Weights of a small transformer language model.
Training: a variant of Adam for these matrices, 204M tokens, 6265 steps.
Each number is 128 + 32 x the weight over the matrix's rms, rounded and kept within 0 to 255. Layers, rows and columns count from 0.

# layer 6 attention query, 256x256, rms 0.0566, rows 0-66,96-98, columns 128-159
[[101 126 122 114  78  70 120 129 139 152 127 140 196 116 175 116 125 104 101 124 100 131  80 196  98 122 117 140 157 109  84 109]
 [114 119  97 105  89 125 107  57 165 162 111  77 177 141  79  73 116 110 148 112 110 165 135 108 134 138 122 140 112 107 182 156]
 [190 139 133 149 168 195 177 118 125  96 147 155  84  94 154 190 174 194 126 170 131  94 153  98  86  76 133 157 136 146 152  91]
 [172 111 176 161 138 107 122 125 130 105 117 115 128 129 120 142  92 120 144 124 165 117 120 148 133 137 148 148  92  93 122 128]
 [162 149 137 148 168 173 158 193 156 109 141 157  93  90 195 156 164 159 122 138 107 125 170 127  70 108 106 142 159 193 156 143]
 [108 134  96  88 140 132 144 141  93 117 135 124 169 100 157 207 125 146  63 163 118 121 106 173 144 115  96 139 134 142 145 110]
 [147 151 135 120 136 119  59 129  96 167 127 105 176 102 133 145 144  82 117 163  86 104 103  99 203 107 141  92 135 113 128 153]
 [148 121 109 176  94 105  93  73 144 135 102  72 113 134  83 117 149  55 130 111 129 129 117  84 168 205 160  86 137  86 135 129]
 [142 121 115  92 131 127  85  89 135 149 146  44 104 116 103 130 138 119 100 142 106 129 119  96 158 185 148 105  92 110 133 129]
 [104 142 126 142 142 141 172 106 111  99 140 142 129 137 118 177 100 184 129 142  79 112  89 140 144 174 193 111 112 112  87  61]
 [198 122 159 142 146 145 116  62 141 142 129  80  64 146 122 143 148 164  56 136 152 139 126  66 129 144  87 137 156 167 195 138]
 [139 144  98 137 147 156 148  72  95 164 192 134 131 110 116 169 150 114 109 137 154  60 149 155 159 175 139 118 192  59 146 147]
 [ 85 162 146 133  71 145 144  97 109 178  86 148 216 142 130 139 122 156 112 141 191 115 142 114 129 133  85 173  96 148 143 180]
 [140 160  92  98  96 130 137 145 116 140 144 130 144 109  68  70 135  96 134 116 136  88 108 132 130 185 104 117 127  88 133 138]
 [177 125  92 117 109 149  47  57 130 139 143  87 111 166 110 119 140  43 139 144 144 127 104  95 194 165 129 105 153  88 130 126]
 [117 138 149 158 113 123 172 152 162 123 167 178 190 157 135 106 108 119 141 181 149  96 141 173 130 122 169 177 146 102 108  78]
 [124 145  81 140 136 187 133  96 132 188 141 128  85 157 161 157 104  87  93 171 121  79 158 141 164 189 139  82 132 158 149 142]
 [134  95 123 163 135 125  85  98 105 130 185 165 134 115  89 129 181 143 117 175 114 106 109 105  66 134 130 143  78 107  55 154]
 [110 102 127 112 161 152 170 100  74 142 110 118 103 160 122 189 116 164 101 144 142 145 126 135 140 137  91 139 191 123 134  85]
 [106  98 167 130 121  85  97  71 117 137 136  83  96 165 173 184 175 113  38 112 126 187 131  87  78 122 114 153 171 144 165 144]
 [ 66 161 140 123 123 109 154 118 150 117  84 139 138 131 130 139 148 130 116  99  90 153 126 200 101 180 132  92 155 128 133 154]
 [170 107  81 139  98 116 105 163 142 146  98 148  92 110 150 171 173 183  69 151 170 117 121 120 130  87 115 141  99 163 123 205]
 [118 177 106 104 124 185 140 156 140 102 158 136 179 111 121 132  47 133 171 149 113  61  94 172  92 162 161  98  98  72 125  92]
 [162 120 139  44 125 110 130 143  94 168 135 113 107 103 128 150 148 173 115 166 122 131  56  84 126  49  82 118  69  88 151 152]
 [160 151 135  28 130 202 149 124 155 119 151 152 148  98  83  76 135  53 193 104 149 106 112 165 163 147 122 109 156 129 130  94]
 [107 138 144  83 111 153 180 164 172 127  61 155  74  78 139 105  91 121 161  89 112 154  95 109 128 127 110 107 110 129 139 126]
 [156  72  81 183 100 132  87  88 100 126 169 142 118 118 115 157 162 117 117 156 119 114 144 109 145 117 131 117 122 169  75 122]
 [193 155  77  72 110  91 184 153  97 143 109 141 148 118  82 101 130 157 175 152 145 140 102 143 158  91 105 135  85 133 104 138]
 [131  88 168 117 148 123 149 102 141 104  91 192  95 183 159 158 185  99  97  94 109 153 137 162 122 172 110 158 178 165 141 135]
 [ 97 112 160 173  99  97 153 100 111 130  84 130 135 171 108 194 191 199  86 115 131 150  85 136  95  72  62 148  97 122 114 161]
 [137 136 126 145 116  97 127 104 134 101  91 119  78 134 164 142 127 120 110  59 154 185 118  90 117 191 133 134 131 170 181 115]
 [111 144 164 106 119  72  95 156 144 152 133 152 127 135 125 116 184 129  39 112 127 134 105 142  84  69  91 102 113 138  84 139]
 [185 164 164 181 154 122 107 102 141 162  82 118 156 128 153 103 154 174  97 125 133 147 154 148 132 146 125 119 154 108  81  98]
 [135 152 160 117 137  99 102 154 106 144  95 141 150 182 129 130 132 131 123 121 165 134 144 142 142 154 153 118  77 107 137  71]
 [133  85 140 171 130 108  93 159 117 175 142 117 122  85 129 122 157 126 139 145 143 133 144  85 153  75 105 119 139 125 129 126]
 [132  88 104 127 143 140 128  73 156  67 182 119 112 138 123 181  45 168  87 131  78 163  92 167 102 112  93 132 187  98  71 133]
 [128 149 172 146 130 167 155 157 127 138 133 131 107 121 140 152 165 131 123 142 151 125 135  62 151 115 146 126 143 185 111 154]
 [131 127 102 121 140  89 102 104 154  70 163 162  79  68 123 189  89 149 166 135  67 177 108  81 165 150  83  77 129 140 106 145]
 [140 100 107 119 129 120 101 127 143  81 156 133 112 142 183 160  93 156 136 125  74 157 140 126 132 152  61 111 193 139  82 137]
 [159 136 109  94 153 106  95 121 125 113 117 124 165 119 116  82 118  79 136 101 111  98 159 178 115 153 118 149 114  83 175  75]
 [149 129  91 111 158 103  99 147 161 133 172  85 104 134 130 122 101 130 158  93  91 106 151 103 161 139  35 159 173 120 128 119]
 [ 96 131 151  88  92  92 131 150  95 154  85 163 153  63 135 111 134 104 119 107 175  91 173 101 106 109 177 196  59 116 181 128]
 [150 139 110 138  84 107 153 137 164 137  74 143 115 121 105 120 158 141 120 102 159 107 151  90 108  85 167 138 144 126 181 121]
 [193  84 122 140 183 105  91  74 104 121 190  69  87 140 134 210 177 157 142 135  72 195 125 166 143 132  79  99 158 142  57 204]
 [125  91 133 129  94 136 108  99  73  46 126 132 101 137 133 207 100 174  64 145 152 230 118 106 153 176  70 118 160 212  98 173]
 [163 190 156 121 167 141 135  64 139 118 180 151 133 115 203 116 150 119 180  32 110 100 121 152 173 144 118 126 130  80 113 130]
 [165 124 135 139 190 150  41  57 164  95 173 123  87 159 201 132 135 141 155 101  62 130 127 148 139 119  81 119 191 135  64 130]
 [ 88 149 167 150 110 179 119 109 129 130 117 172 208 155  99 104 100  99 163 145 140 101 145 119 132 145 150 166 104  87 148  59]
 [114  88 123 108 130  77 142 141 168 131 156 117  61 124 155 142 180 163  65 201 129 118 117  62 122  99 119 133 108 157 156 204]
 [ 88 165 159 139 128 196 155 175 116 114 180  85 170 103 122 107  45 137 148 147  89 124 158 124 130 208  84 137 128 102 104  94]
 [152 143  93 121 126  49 123 102 125 119  73 193 113 173 169  73 161  78 106 116 154  62 101  86 161 118 190 139 143 105 196 140]
 [107  72 176 140 114  76 112  75  74 127 189  66 155 161 183 160 158 148 117 103  68 206  89 152  89 134  44 129 178 128 101 152]
 [ 53 111 167 139  86 117 180  92 102  95  90  72 121 148 158 140 160 158  66 206 132 146  44 106  99  94  97 128 140 119 143 116]
 [124 106 177 138 105 148 132 108 134 138 114 126  98 111 161 171 209 187  81 120 171 131  83  84 136 142 157 114 151 178 134 161]
 [ 88 149 125 123 139 147 118 138  88 166 158  65 125  83 116 133  56  98 174 132 104 129 116 111  99 179  85 126 151  80 101 107]
 [108 110  30 139  95 139 100 130 100 138 131  77 103  90 109 156 186 120  38 162 103 103 101  57 110 135 114 102 172 142 102 184]
 [135  83  60  83 133 126  67 150 139 152 105 146 122  81 164 130 110 107 147  74  79 157 139 123  76  62 193  80 140 151 107 186]
 [153 170 176 103 129 133 138 141 120 141 109 211 159 154 117  73 142 103 136  96 163  91 103 178 146 113 107 157 135  53 164 104]
 [136  86 148 131 104 150 109  95 123 129 129 148 165 126  86 143  66 146 140  93 164 197 175  65  90 210  90 159 117 121 126 105]
 [112 104 142 142  71 158 180  84 135 109  85 145  85 146 122 117 169 129  94  69 111 115 118 123 169 114  99 149 151 115 188 140]
 [ 66  98 150 154 169  97 191 132 160 124 102 127 146 120 113  92 119  80  86  93  93 172  84 178 106  68  96 183 142 117 114 109]
 [ 97 103 168 179 105 155 185 131 161 148  93  45 127 141  97 178 123 166 109 130 167 194  53  65 140 215  47 106 167 112 103 130]
 [136 149  88  90 101 136 131 175 129 133 115 135 140 111 103 127  68 147 115 105 176 164 153 119 140 175 151 127  66 116 132  90]
 [132 128 141 159 122 141 174  74 105 147  71 135 148 158 136 102 146 167  88 144 156 220  69 113 159 124  86  48 190 104 140 120]
 [135 102 117 117 126 141 142 126 110 122 133 139 121 143 131 119 111 127 108 134  95 131 142 109 110 159 147 135 131 122 118 129]
 [142 113 118 124 136 114 154 136 119 128 140 132 118 143 129 127 129 116 129 124 136 105 125 131 141 141 129 122 116 123 138 136]
 [136 106 105 152 147 103 138 164 146 137 124 115 123 134 120 134 180 100 147 115 145  93 148 148 187 111 142 122 115 122 134 141]
 [220 152 122   0 146  93  11   0  98   0 179 154  93 172 184  78  69   0 255  18   0 141  40 240 255 200  45   0  34  37   1  53]
 [126 159 141 125 107 104 133 155 123 142  66 159 146 140 109 139 112 140 110 154 130  85 125 115 105 134 203 143 138 150 159 124]
 [ 97 129 171 196 126 160 134 156 139 185 105 140 144 119  65 119 140 170  98 203 132 129 150 104  94  87 187 186 167 162 162 112]]
# layer 6 attention key, 128x256, rms 0.0549, rows 0-33, columns 128-159
[[118  67 119 160 125 148 176 115 118 118 141 101 127 125 113 165 133 144 140 136 157 134 127  88  96 102 166 103 138 130 167 161]
 [ 94 137  78 145  84  85 121 125 105  93 164 114 192 144 166 132 104 130 113 125  93 147 117 139 138 151 126 101 145 141 134 112]
 [138 118 172 109 183 162  90  93 121 162 119  62  39 113 119 120 137 139 104 170 123  84 145 118 134 158 117 160 123 193 153 128]
 [163 156 138 142 131 133 114 124 122 153 107 165 151 100 108 127 129 132 178 134 157 142 147 110  93 137 156  89  93  75 126  82]
 [181 195 149 151 182 128 121 135 151 137  88 147  81  86 102 147  63  89 152 133 123  99 152  80  88 173 149 131 138 140 147 114]
 [150 136 140 155 111 218 152 132 126 164 136 145 109 136  97 101 117  77 120 136 157 107 130 119 106 114 135 140 142 131 121 130]
 [ 73  89 132 130 104 163 200 105  66 139 131 130 172 155 168  93 144 116  88 156 119 146 134 140 143 138  71 180 118  60 110 129]
 [122 115 139 106 118 108 124 117 121  81 167 109 144 144 141 112 131 167 157 149 136 149  99 158 140 106 120 134 124 132  71 125]
 [107 116 120  98  95 131 134 106 129 117 134 105 152 128 140 113 148 155 122 115 128 141  99 156 124 146  85 119 112  83 105 170]
 [131 156 121 158 149 133 122  82 195 133 125  85  84  73  80 135 142 138 116 111 130 150 153 184  67 147  96 133 164 153 125 135]
 [ 90 178  93 158 116 167 138  76 112 116 152 123 149 183  96 155 121 120 170 106 155  27 113 167  96  89 177 197  72 129 143 111]
 [117  89 152 114 103 160 133  62 140 110 121  93 131 164 124 143 107 144 127 115 120 178 128  71 118 113 124 116 112  72  70 117]
 [139 103 128 152 196 146 174 101 190  86 145 153  81 183 146 117 158 185 103 154 115 203 144 138 121 132 100  94 144 127  99  92]
 [ 59 129 141  92 113 109 154 165 114 160 110 124 168 157 105 153 116 154 107  99 130 218 103 125 166  86 112 104 152  89 129 154]
 [121 137 143 140 148 154 128 101 125 113 165 165 127 137 110 127 110 111 140 157 128 157  98 109 167 146 115 111 144  91  72 140]
 [110 129 139 194 164  63 158 215 116 135  67 114 118 114 167  88 130 125 118 145 167 164 145 138 127  99 230  93  87 196 207  93]
 [152 140  69 217 114 134  56 104 186 114 115 152  84  95 142 162 146  94 126 195 192 135 161  90  96 166 137 111 137 190  47 160]
 [123 116 146 144 129 131 168 118 122  77 140 120 143 134 156 120 178 130  69 136  82 172 161 138 109  78 150  86  81 143 194 133]
 [ 71 117 165 112 162 118 114  50  63 110 175  93  97 161 191 163  93 109 111 137  97  75  30 142 116 113  79 105 108 197  42 107]
 [155 121 190 129 188 197 158 129 120 123 135 165 100 144  80 139  99 116 124 159 158 124 127 104  62 119 103  96 172  91  72 120]
 [151 167  77 160 162 156  97 108 131 136 137  70  87 130 125 148 131 141 149 132 134 106 148 120  68  95 106  93 125 194 105 143]
 [121 121 134  67 133 141 144 168 153 155  76 132 124  93  99 154 109  97 105 125 127 103 144 133  83 142 118 161 182 120 100 145]
 [182 136  98 181 110 150 114 100 111 118 161 124 191 141 141 116 176 131  89 101  97 144 192 122 165  68 120 102 102 151 165 132]
 [165 113 185  91 130 150 150  79 132 109 124 114 138 109 124 160 120 121  96 148 102 135 197 112 103 148 129 149 106  78 108 103]
 [177 108 110 143  64 117 137 113 112 132 111 175 154 159 154  95 133  45 132  84 147 146 151 117 152 121 115 161 154 124 191 122]
 [161 159 125 132 110 122 180 112 139 122 149 146 110 136 155 105 111  60 161 101 112 123  96 157 144 131  81 130 125  54 110 147]
 [ 81 184 118 135 172 111  66  91  60 102  74 131 134 127  96 110 133  69  91 103 102 181 137 173  99  82 164 108 140 179 146  74]
 [111 202 190 121 133  84  63 170 138 158 170 134 153 123 120 158 153 133  94 158  74 196  64 179 152 105  73 158 118  59 158 169]
 [140 188 153 115 137 177 105 151 122 139 129 167  74 126 128 124 113 174 135 143 172  24 109 112 136 151 158 131 139 164 127 129]
 [ 49  80 193 176 190 177 147 154 146 101  61  53 113 121  89 167 136 156 110 129 125  88 111 162  96 115 114  85 142  99 135 158]
 [134 156 151 127 147 137  98 139 152 122 106 183 131 111 119  67 143 122 191  80 118  84 131  85  32 155 156 116 157 154  73 107]
 [103 122 154 146 190 142 106 149 143 163  86 124 123 156 101 150 174 156  81 153 101 132 108 140 101 142 133 115 160 162 136 200]
 [152 116 130  90 128 114 106  82 135 100 166 133 123 155 145 134 124 110 167 103  90 155 101 129 165 164  99  94 122  95 101  86]
 [140 120 105  83 160 145  71  80 117  77 161 136 101 136 147 127 127 117 145  71  56 158  98 146 191 157  92  86  64  88  83 100]]
# layer 6 attention value, 128x256, rms 0.0517, rows 0-31, columns 128-159
[[142 155  78 143  94  82 139  98 118 145 166 142 155 134 147 159 129 113 142 118 135  92  90 114 111 134 118 120  90 107 128 158]
 [139 109 138 144 151 131 141 142 137 176 124 139  97 123 103 199 159 101 133 136 128 105 140 140 136 114 116 123 127 153 124 167]
 [112  98 119 183 126 146 140  88 125 156 136 104 132 154  97 185 136 124 141 175 118 144 103 146 136 134 142 103  90 113 106  77]
 [101 106 128  97 155 119 103 151 108 165 112 140 112 111  55 217  67 121 157 117  98 101 118 139  78 133 118 118 100 159 133 149]
 [ 98  75 177 164 120  76 156 162  90 134 124 130 135 117 130 132 115  97 111 123  92 105 109 107  87 106 109 133 152 143 143  81]
 [137  86 118 140 144  98 117 130 104 146 108 168 126 134 136 120 166 139 157 143 105 120 150 156  90 108 149 130 125 194 139 113]
 [105  71 121 129  64 144 103 151 136 144 145 109 151 178 105 136  40 115 124 128 139 103 149 114 126 146 136 132 137 145 126 125]
 [107 155  78  98 122 173 140 125 166 147  80 116 142 172 134 123  88 139 135 103 134 135 104 141 180  57 142 142  88  91  91 170]
 [ 96 166  75  99 134 130 167 116  97  95 146  85 115 115 163 164 108 113 120 170 108 167 125  85 140 147  80 118 132  93 164 142]
 [122 168 160 122 106 213 109 134  74  93 162 101 109  91 128 140 109 185 146 126 104  83 161 174 145 164 103 128 131 125 113  73]
 [131 164  96 124 171 188 156 152 159 157 124 106 133 110 117 172 192 106  81 158 133 131  82 135 137 120 115 116 193 133 142 122]
 [124 168 115  96 120 114 114 139 115 104  81 134 115 118 167 149  86 155 157  96 135 126 106  78 125 166 118  77 166 128 116 222]
 [127  70 114 125 119 124 199 152 164 123 200 114 176 196 118 116  92  92 132 123 154 143 101 123 152 135 157 153 111 158 148 147]
 [130 197  92 103 100 188 179 158 127 125 112 173 117 134 173 146 183 141  87 115 139  99 125 181 169  85 146 147 159 101 147  93]
 [ 90 116 134 118 143 122 155 146  77 121  80 198 135 163 115 145 137 112 135 153 129 137 152 162 159  95 110  96  97 117 150 110]
 [123 113 139 125 107 170 107 154 113 140 118 142 117 123 122 105 122 144 108 155  89 115 135 163 126 158 115 143 199 165 109 115]
 [ 94  89 115 101 123 123  86 175 107 141  88  95 102  66  77 129 141 172 119 158 135 137 133  78 151 103 146 129 166 159 141 143]
 [169 139 186 153 182 179 167 125 147 138 120 179 121 182  96  53 183 122 126  82 123 154 143 130 127 166 114 153  98  76 121  92]
 [125 160  82 130  75 128  83 116  77 133 131  56  94 207 136 159 119 137  96 114 127  89 152 166 118 149 134 127 228 137 131 190]
 [142 143 168  79 175 215 150 133 102 133  98 105 106 118  37 148 175 175 150 105 184  83 147 101 148 145 153 109 145 127 130 145]
 [ 92 180 129 158 156 109 136 131 172 136 152 114 118 141 104 107 130 107 145 154 119 136 166 150  86 109 133 123 171 132 141 103]
 [122 142 125 106 139 136 177 114 129  92 105 111 166 130 151 111  47  77 104 104 134 127 163 118  71  67 113 113 176 149 109 167]
 [133 124  57 133 127 151 172 168  84 101 113 152  92  73  89 161 116 105  93 123  95  66 104 152 111 214 128 111 141 107 141 162]
 [117 159 147 128 132 100 125 157 147 126 127 125 151  96 183  99 126 171  80 142 114 179 121 186 149 141 129 104 156 162  96 107]
 [154  85  33 168 143 136  43 119 119 148 117 136 141 152 119 134  58 101 146 119  87  80 135  71 134 111 116 119 112 119 110 112]
 [195  88 181 165 122 104 108 174 145 184 151 149 154 103 122 110  84 110 146 116 145 138 105 143 155 146 108  99 154 151 118 164]
 [136 126  72  87 124 132 148 112 163 145 149 136 154 100 124 164 126 127 167 109 113  83 143 137  97 197 127  76 138 107 142  98]
 [149 154 168  99 128 205 138 150  87 101 136 142 106 220 131 183 113 198  95 163 133 101 116 152 165 137  81  79 121 144 115 159]
 [142 150  60 126 124   0 145  87 102 119 136 123 136 172  99 169 176 188  91 120 137 129 134 107  94  53 121 158 203 113 126 110]
 [132 164 199 119 149 125 149 102  47 146 116 113 146  38 176 108 135 142  82 125 126 126  80 138 129  65  85 127 121 120  93 134]
 [ 89  92 153 151 117 180 121 137  83  91 124 240 119 172 137 106 110  77 118 145 134 156 125 138 130  91 130 160 126 153 143 138]
 [ 91 131 102 137 101 156 122  82 148 143 147 129 165 181 110 153  87 131 141  96 116  60 112 111 153 126  93 129 151 128 100 110]]
# layer 6 attention output (transposed), 256x256, rms 0.05, rows 0-63, columns 128-159
[[ 89 130 155 113 158 131 134 144 153 101 139 132  91 140 155 188 125 158  78 147 143 120 143  93 134  85 138 153 125 143 130  98]
 [ 94 118 148 122 149 118 113 154 102 147 205 146 173 111  88 116 105 103 168 184 121 183 158 131 146 165 150 112 148 107 151  84]
 [163  93 135  61 130 117 169 182  90  67 160 117 105 128 129  88 133 135  66 241 111 114 104 101  99 129 153 112  50 205 131 136]
 [134 150 104 157 131 176 117 118 133  56 213 137 120 158 175 102 166 128 114 173 108 105 158 136  93 163 175 163 130  98  81 153]
 [116 171 141 105 168 128 106 155 195 100 105 119  84  65 124  95 135 126 111  97 165 116 145  97 161 133 124 184 112 169 125 174]
 [ 67 177 176 117 153 163 159 114 124 100 148 128 125  87 105 123 115  79 139 145 151 106 119 110 108 123 143 133 107 118 149 109]
 [106  90 164 121 155 106 174 179 178  97 152 123 129 108 112 136 149 137  79 166 152 141 135 186  96  84 166 136 127 117 197 149]
 [123 129 185 156 166 124 124 207 148  77 239 132 114 118 139 124 157 132  80 115 129 113 117  96 106  63  73 109 107 151 148 136]
 [182 175 119 151 123 143 112  76 147 148 142 129  83  88 104  95  89 106 127 106 118  57 129 133 161 142 101 129 127 132  84  92]
 [133  93 101 101  95  98 112  82 128 151 124 125 101 128 121 189 129 101 107 126  78 156 125 123  92 134 104 108 110 150 124 102]
 [129 121  77 156 100  86 193 162 112 114 198 118 134  76 154 127  36 132 122 169 115 142 116 159 146 124 161 150 107 100 104 173]
 [132 117 114 140 135 101 156 196 125 110 173 140 139 109 138 137 150 149  97 168 146 147 145 142 170 140 146 134 145 101 116 133]
 [ 73 155 181 139 119 132 164 135 105 146  95 103 146  94  95 255 139 170 107 138 139 213 104 140 119  69  69  85 158 154 124 117]
 [ 87 120 127 101 176 120 113 106 131 100 171 123 125  76 153 155 122 114  81 153  47 122 126 104 101 129  94 144  69 168 110 128]
 [158 122 123 119 122 137 142 126 185  99 100 138 120  92 112  73 116  92 126 110  95 139 130 149 146 176 160 100 124  96 102 122]
 [ 85  91 123 147 137 145 150 120 138  92  89 109 162 132 144 145 128 143 150  88 171 195 153 146 122  86 139 160 123  72 138 150]
 [120 150 133 141 130 128 112 130 163  67 157 127  75 148 159 114 164  95  77 107  96 100 151 169 131 102  86 140 130 106 116 237]
 [137 120  99 126 126 103 140 113 120 135  32 116 176 142 126 120  87 144 161  60 153  59 122 102 173 128  86 140  88 168 117  89]
 [141  86 189 176 110 151 168  86 135  95 153 145 140  98 157 126  78 129 169 134 108 149 132  98 118 138 126 130 140 150  83  99]
 [ 94 119 112 181  86 137 162 192 154 123  68 143 162  87 129 123  76 170 148 127 156 184 165 143  98 103 145 117 130  87 148  86]
 [151 116 121 133 104 176 172 133 118  68 135 133 105 113 132 149  86 150 131 157 121 137 116  82 157 147 121 140 125 149 160 118]
 [175 197 127 120 126 108 189  90 125  94 138 122 111  91 131 174 164 126 126 164  85  82 139 144 105 211 111 103 108 137  65 174]
 [100 111 171 120  98 127 128  87 153 105  71 120  95 120 131 132 139 159  93 176 205 154 141  74  91 135 146 175  76 118 107  50]
 [186 112 123 153 131 151 116  86 123 109 110 140 160 160 105  80  96 108 157 121 151 123 120 131 129 157 161 131 131 133 143 161]
 [100  81 121  92 138  82 147 220 128 128 165 187 137 134 115 137 177 139 106 141 140 149 141 128 184 114 108 103 138  97 116 124]
 [138 152  77 162  82  83  88 148  86 134 180 137  94 112 124 176 184  81 120 151 146  99 141 181 118 101 115 150 154 129 155 197]
 [104 165 117 232 162 130  86 156 134 128 212 109 143 171 110 140  97  78 115 174 112  95 181 157 135 151 185 150 152 121 123 144]
 [109 134 115 163 130 131 128 103 122  94 116 127 168 108 124 132 173 146 215 102 112 149 149 172 143 128 159 120 135 104  83 110]
 [ 70 145 134 112 181 180 111 121  99 216 177 140 104  79 137  71 126  90 113 111  82  58  95  79 130 164 122 143 114 174 100 164]
 [105 174 105  84 108 161 164  94 127 151 105 161  91 139 152 146 110 125  89  60 128 123  73  72 122 146 135 112 159  82 156 139]
 [176  91 177 148 168 102 123 137 175  84 178  94 136 173  64 118 124 132 156 127 143 122 116 119 122 143 143 104  75 159 117  72]
 [124 133 123 137 144 121 132 143 161 146 163 147 101 109 151 130 109  94  81 132  98 113  95 186 120  79 120 134 113 118 137 101]
 [153 143 131 120 102  89 129 158 110 160 110 128  67  94 110 125 147  78  96  92 139 118 139  85 193 147 156 163 114 145  77 129]
 [102 134 146 138 120 140 127 108 101 106 165 111 186  82  81 142 135 106 126 110  98 185  61 147 134  80 132  99 132  99 161 139]
 [ 88 105 153 102 135 102 117 122 116 126 129 130 127  89 104 123 200 121 166 181 140  81 142  63 114 145 139 114  92 130 137 131]
 [132 129  93 170 152 175 125  62 101 108 159 145  76  78 138 151 152 116 110 100  64 117 132  92 170  92 135 147 146 169 144 176]
 [ 96 114 128 166 122 118 100 155 141 138 139 101  90  91 174 166 111 146 144 118 147  93 101 125 112 128 167 111  88 158 104 145]
 [151 162 156 148 143 107 184 133 168  95  76  72 111 112 108 122  81 199 143 108 134 140 146 130 128 210  95 114  94 123 133 126]
 [162 130  91 108 149 104  81 153 113 132 140 193  94 124 131 115 149  82 100 125 148  91 135 127 151 117 224 135 122 181 137 101]
 [113 139 147 158 125 158 149 141 133  81 137 147  60 154  93  93 120  78 186 130 146 174  92 141 130  90 126 146 127 111 182 101]
 [155 142 126  95 132  87 120 176 115 159 133 126 102 175 112 131 174 126  52 133 192 139 142 143 120 108 134 103 128  75  86 150]
 [127 125  85 126 139  88 132 151 122 157 110 123 133 150 151 160 170 143  72 188 118 104 132 115 142  85 167 148 113 132 113  82]
 [ 63  93  58 170 117  92 166 108  95 120 136 145 117 162 117 129 230  71 143 109  81 136 153 193 128  84 161 135 115 123 120 163]
 [141 119 136 149 134 149 120 104 131 156 162 126 118 122 105  75 140  53  89  53 224  98 132 124 167  79 159 143 145 167 166 119]
 [133 135 178 117  93  88 105 162  82 152 100 119 121  81 109  74 173 114 126 151  76 138 100  98  78 158 149 120 103 106 143  99]
 [120 109 157 155 139 167 174  75 111 130 118  84 183 144  81 124 153 117 138  74 141 155 125  87  85 165 111 144 117 107 200 154]
 [102 152 136 159 140 129  99 124 108 138 133 115 201 143 134 155 104 101 153  82 116 142 142 177 124  90 109 101 162 145 135 129]
 [139 154 138 103 140 103 155 122 196 108 196 138 156 154 160 136  99 168 142  58  91 174 111 153 135 129 120 135 102 167  92 181]
 [183 208 173 146 163 155 118 146 125 103 147 158  83 124  57 133 101 136 109 102  92 160 143  96 171 168  77 167 103 139 162 123]
 [162  85 105 152 108  66 143  80 142 100 117 119  80 144 150 159 110 144 127 140  91  99 112 133  95 155 102  68 109 133  87 104]
 [140 166 139 135 140  76  88 173  88 140 116 170 139 140 152  92 153 142 160 109 153 114 161 142 199  80 142  89 127 127  93 106]
 [170 143  91 160 112 117 179 108 146 101 120 172 109 147 111 126  83  95 174  97 118 110 114 139 132 111 103 147 140 146 138  93]
 [ 98 137 183 190 156 139 151 143 163 134 139 134  91 141 182 129 133 104 151  95  75 173 172 159 117 130 118 126 152 117 150 152]
 [131 132 134 190 102 114  64 161  93 110 126 163 103 106 138 190 115  84 146 176 146  74 165  99 160  92 147 132 143 125 107  82]
 [139 168 159 101 196 150 157  96 143 197 188  95 129  85 127 121  67 139  90  80 165 145  89 154 170 139 102 125 118 125 110 107]
 [103 104 105  87 117  83 132 175 123 102 107 174 201 116 124 129 190 119 145 145  98 167 149 186  74 166 115 100 130 131 158 126]
 [133 142 171 137 145 108 137 108 139  97 118 116  95  98 146 120 110  98 110  97  98 160 156  88 175 153 166 141 135 111  55 135]
 [177 134 106  99  78 110 127 123  95 111 160  74  73  98 146 100 147 103 137 169  95  97 104 118 159 120 110 113  96 149 151 147]
 [198  98  87 112 122 114 122 113 155 164 186 135 117  78 137  53 140  89 140 127  77 114 136 126 114 175 152 139 109 151 109 120]
 [177  94  88  89  99  85 113 149 125 141 131 171 106 135 135  90 179 116  84 139 114 104  89 143 122 109 167 137 133 143 141 122]
 [120 137 107 187  78 119 107 145 145 172  88 128 102 144 106 140 131  92 153 122 123 137 123 115 123 151 172 131 116  84 110 117]
 [130 149 151  90 109 104 132 124 116 195 148 116 135  99 124 178 122 103  44  89 122 114 115 107 162 124 105 178 109 107 155 162]
 [ 77 128  85 144 132 110 126 189 123 195 232  99 119 131 134 107 141 125 128 187 177 150 106 167 124 123 112  96 128 112 193 126]
 [ 98 111 102 167  93 111 119 154  87 107  65 129 141 144 143 152 150 137 131 118 113 129 165 123 145 145 145 127  93 144 128 103]]